config = dict(
    weight_decay=0.082,
    schedule='wsd',
    final_lr_fraction=0.0,
)
Each number is 500 + 50 x the weight over its row's rms, rounded and kept within 0 to 999. Layers, rows and columns count from 0. Numbers have three digits each. The size before them is the row's rms in percent of the matrix's.

# up: layer 10 MLP up, 640x320, rms 0.0733, rows 378-394, columns 160-239
# down: layer 10 MLP down (transposed), 640x320, rms 0.0739, rows 378-393, columns 160-239
up378 094:544512507474537590419473497480498529518507474581509510496519491534521540459509523463511547456628449440486496457568580461538547541411454508481556568519518594460550486505487500519587550510490547466483466494457450447540506517452435507522472415
down378 094:486473520437503411578543478569476421488512473475512571479514529500523515497444546550508472487497457489499531598431516547509491544515446524499509508599504532509453534523587427461402475446470451549491483501548534549519439463427550490472586510
up379 101:526535530488471573455531453498523545531507522524508546481475475462557492502504495479410467474484473455441430476456511430510461538604515488488457451481504546538558493456555474459368482508545503570499476451551617495543540519494490463588417514
down379 098:546570511480511539571562527492518513498551433495529427476497540530568517531484553481530497512483520484555410498537444475368538449390482554530497541544453481550421514462480482490388539430441482535561397519491458479555526398487450523553564554
up380 094:511535438485523611689532447538419557454544611513470468508468419491412388502511473509503524445460465526466524508466438409529481511533550524484570444438508516465429521523514511511397542476560488446485517503485560551525516494514553505547503511
down380 089:477511578586453494446431476457548532492503540453472468510560559506451531404416470599581576542461503466458488598569521488414498531558615445528451539435535452465542391467542472467490556574422506447535555534499488559445504462459483625486508539
up381 130:531540445543478458433562485457607504596487499480425509476493515481503414455430414491539512445494579509510480551427467498482553508456578443453571394502549472499453459501494480500566571521530492476550479511470459384543410588547539500383561527
down381 121:507440461508547493459544550490567426528549556424510560476470464602468422522537459536507465451443574478474521494460613520437554470387525437547477486419474453479572531491523511571507486483445537451458505488420509513478542533537581530472573516
up382 108:486416511443357469489529565514511442545452467525397533516503541528425510542520465515488610521469518499500519601462403476557472431463512510443480505460455508358579492395470535501420511525565443619567587364501463436499539497407556466521521530
down382 094:522581540521353499441507532514469481515526530464469562510494455487450518478453607546514571497506567490427532477420450537514579529544426372442444579497529512503468473553521426487479484582507461534492578469477479494517558481463433525486476556
up383 101:533452487541501527634514495443440457494582536448501496619528442493514538471510466510539501513486459644533448582512541471504563517573481580580545537539415453471403459476526521509459452453552523488503515436420375482453476505469465496538551582
down383 097:531558583456497411427466455492403533475553468549554489567542546564537508564424500505516495526505559462480427414454414573583480499482552538507477550549443561466564495477396462453549571483498510410531501552586507520601487556391462553485456475
up384 092:599415564553546527500521526497537491522562566483535404491586513560463540575476430571474559493508496459488407426402507452581515547390555503415462569565455510505515412477532530548501544457394539511493478489461469502567531429443533554533572570
down384 085:414509433465450537512460493520479563536436424573457514459455456424574413514436501455432423486471469529494514508560504505501453470564438482487443476486540513448548551494502495491499493497492482501576434507501558474449499539559516402535405518
up385 111:502486440545519509533462401476473383535515498484467510471472565587454412504479463464558581509498484490521551636445439457522473507444560464517504405452414529438540506475470571503410537518613521516474534483571584469480490602504541445396517501
down385 105:522463482440549469492413481546555526426478380469506480413451484521462456547481524513536535477532516581434583519495564437492467519373441523595446466521581515554454458519369466481445564507414534511499454476536483540491615618603503411457565498
up386 113:533451485512455501453422538506509490499523470487532453419435509592561427472495473508514521515524487509523468482602504483511489436506548562474487589562475497482574545394571531487496482500502493494528555424526445430464511528449634514413542488
down386 124:532527518410399526484505618513507509519468483529468479473501517577507532512535515447453480507466469397557480401460445463587401463537514568501390602535457488553456452499536476528421553459495561513540532561518491534527453435467568504425544558
up387 113:483557591472475453497515541518509392565492532537509436474513472600561440458525451509418532471543577483537527489553481536502417476507507476468512428532528509421423489361497415487455578549483443488586524482477450459503537466491636539450528492
down387 109:463537495503430484524531523479515532441383559366583502496468534542523522537506580462549523546573466597528467505477425570570539515429531545382526464551494602509557469485370429401441468495464460523478519481510518557545539524485517458598482469
up388 107:474392460439504585513517387479543532491474457507482436562477414494531478541520472587496538412444513486517454491460510490576476435472677537471534539509525437480502439506456596573523439473564422515541487521509531447402541556459580502386468477
down388 115:486511505547456527499474576414507567422463515525597584631502489414609526457496546549475497469520507537506554463437484503473489467561529564548506558441512538458474438515456503510496479493497516547464454408467391582529491470558476447428455463
up389 086:525539471626505427491499426501554497524453506436447537504509539407513364513431509470526476444507447508490434607566439420467438427565471465579547505541514558513487444521547439423506415505532376544502489392501455508489548562503505525469571457
down389 081:485500528394538474450457432480518544540463568457502582445522567528586578474524420549503443500591426500453515515448503460588521455586511538502522583501472550573425448449519495571474491472547505544568524537543566534552395458467481531497504482
up390 099:481510574544464437591436448533488497625521489517509459540469456438542406515484417495397489492542511461451435536534481549531514513553447513520462455479448492493522469504546512493515514559496504476528489500485481517567451505514540449506608552
down390 101:500462443496430459439540474439450456496475515465492469440428509495527439503573562395488465563451511560485527530529511503510469418448529603548502532568474500572528482531480483444480497554426540554572555527523555541425459497389570599503477515
up391 083:518448553546552453410485496437579468529556446531497428532411394522507413498412510496493462450517498506519474456483520490432563436559492599517401497497530533408555501464551518491564409522583476464544497549531500492506569432563531548503497560
down391 080:440479588477587494565510513432516539551588428465480439490477508424517584443520502557474535547549511535472513521569541438499473407509546377448532494547487416577474485546465475576443480527453466622473528508511467502490437531533381453532534386
up392 110:636529501538511481410568535479393445500607475514515566537516456580484479551580475549439519476465600479544412463461533541535483558491477500393539455543485539546509533576469539533544506500428522527536553483448442463411504506437453465520527437
down392 101:553470450484527494503489445570473397521426538512515490467504477497524454463549454498519432472598553495472438520452578503482534436414552438600569457473495393491527523447468504540553501415496487445456447456544565461514470505412501584542464465
up393 112:493550508464493479455512437478441459540457486496482513488461503500439524475445528518519447481521418599512504463377486463568535535525502452510569415428479489470496460609535552537406519553601531495520561422537497443533559560479532449389555512
down393 118:503499491437545489491579486478483428490503492369502580469487560471441470516507477506484482523569467521590464540435511532491481376412530518480555501476496546549528535517446536609393447431515380468481514506531507509529478454498610492493491481
up394 113:554521516536525560603494454469534494583469476521491474468435495463441523503618423491588568531464510501483462560515487472419549519470546484579462472490450488450429383458532529561390427524469510522482502434465511498500514524547429568584464575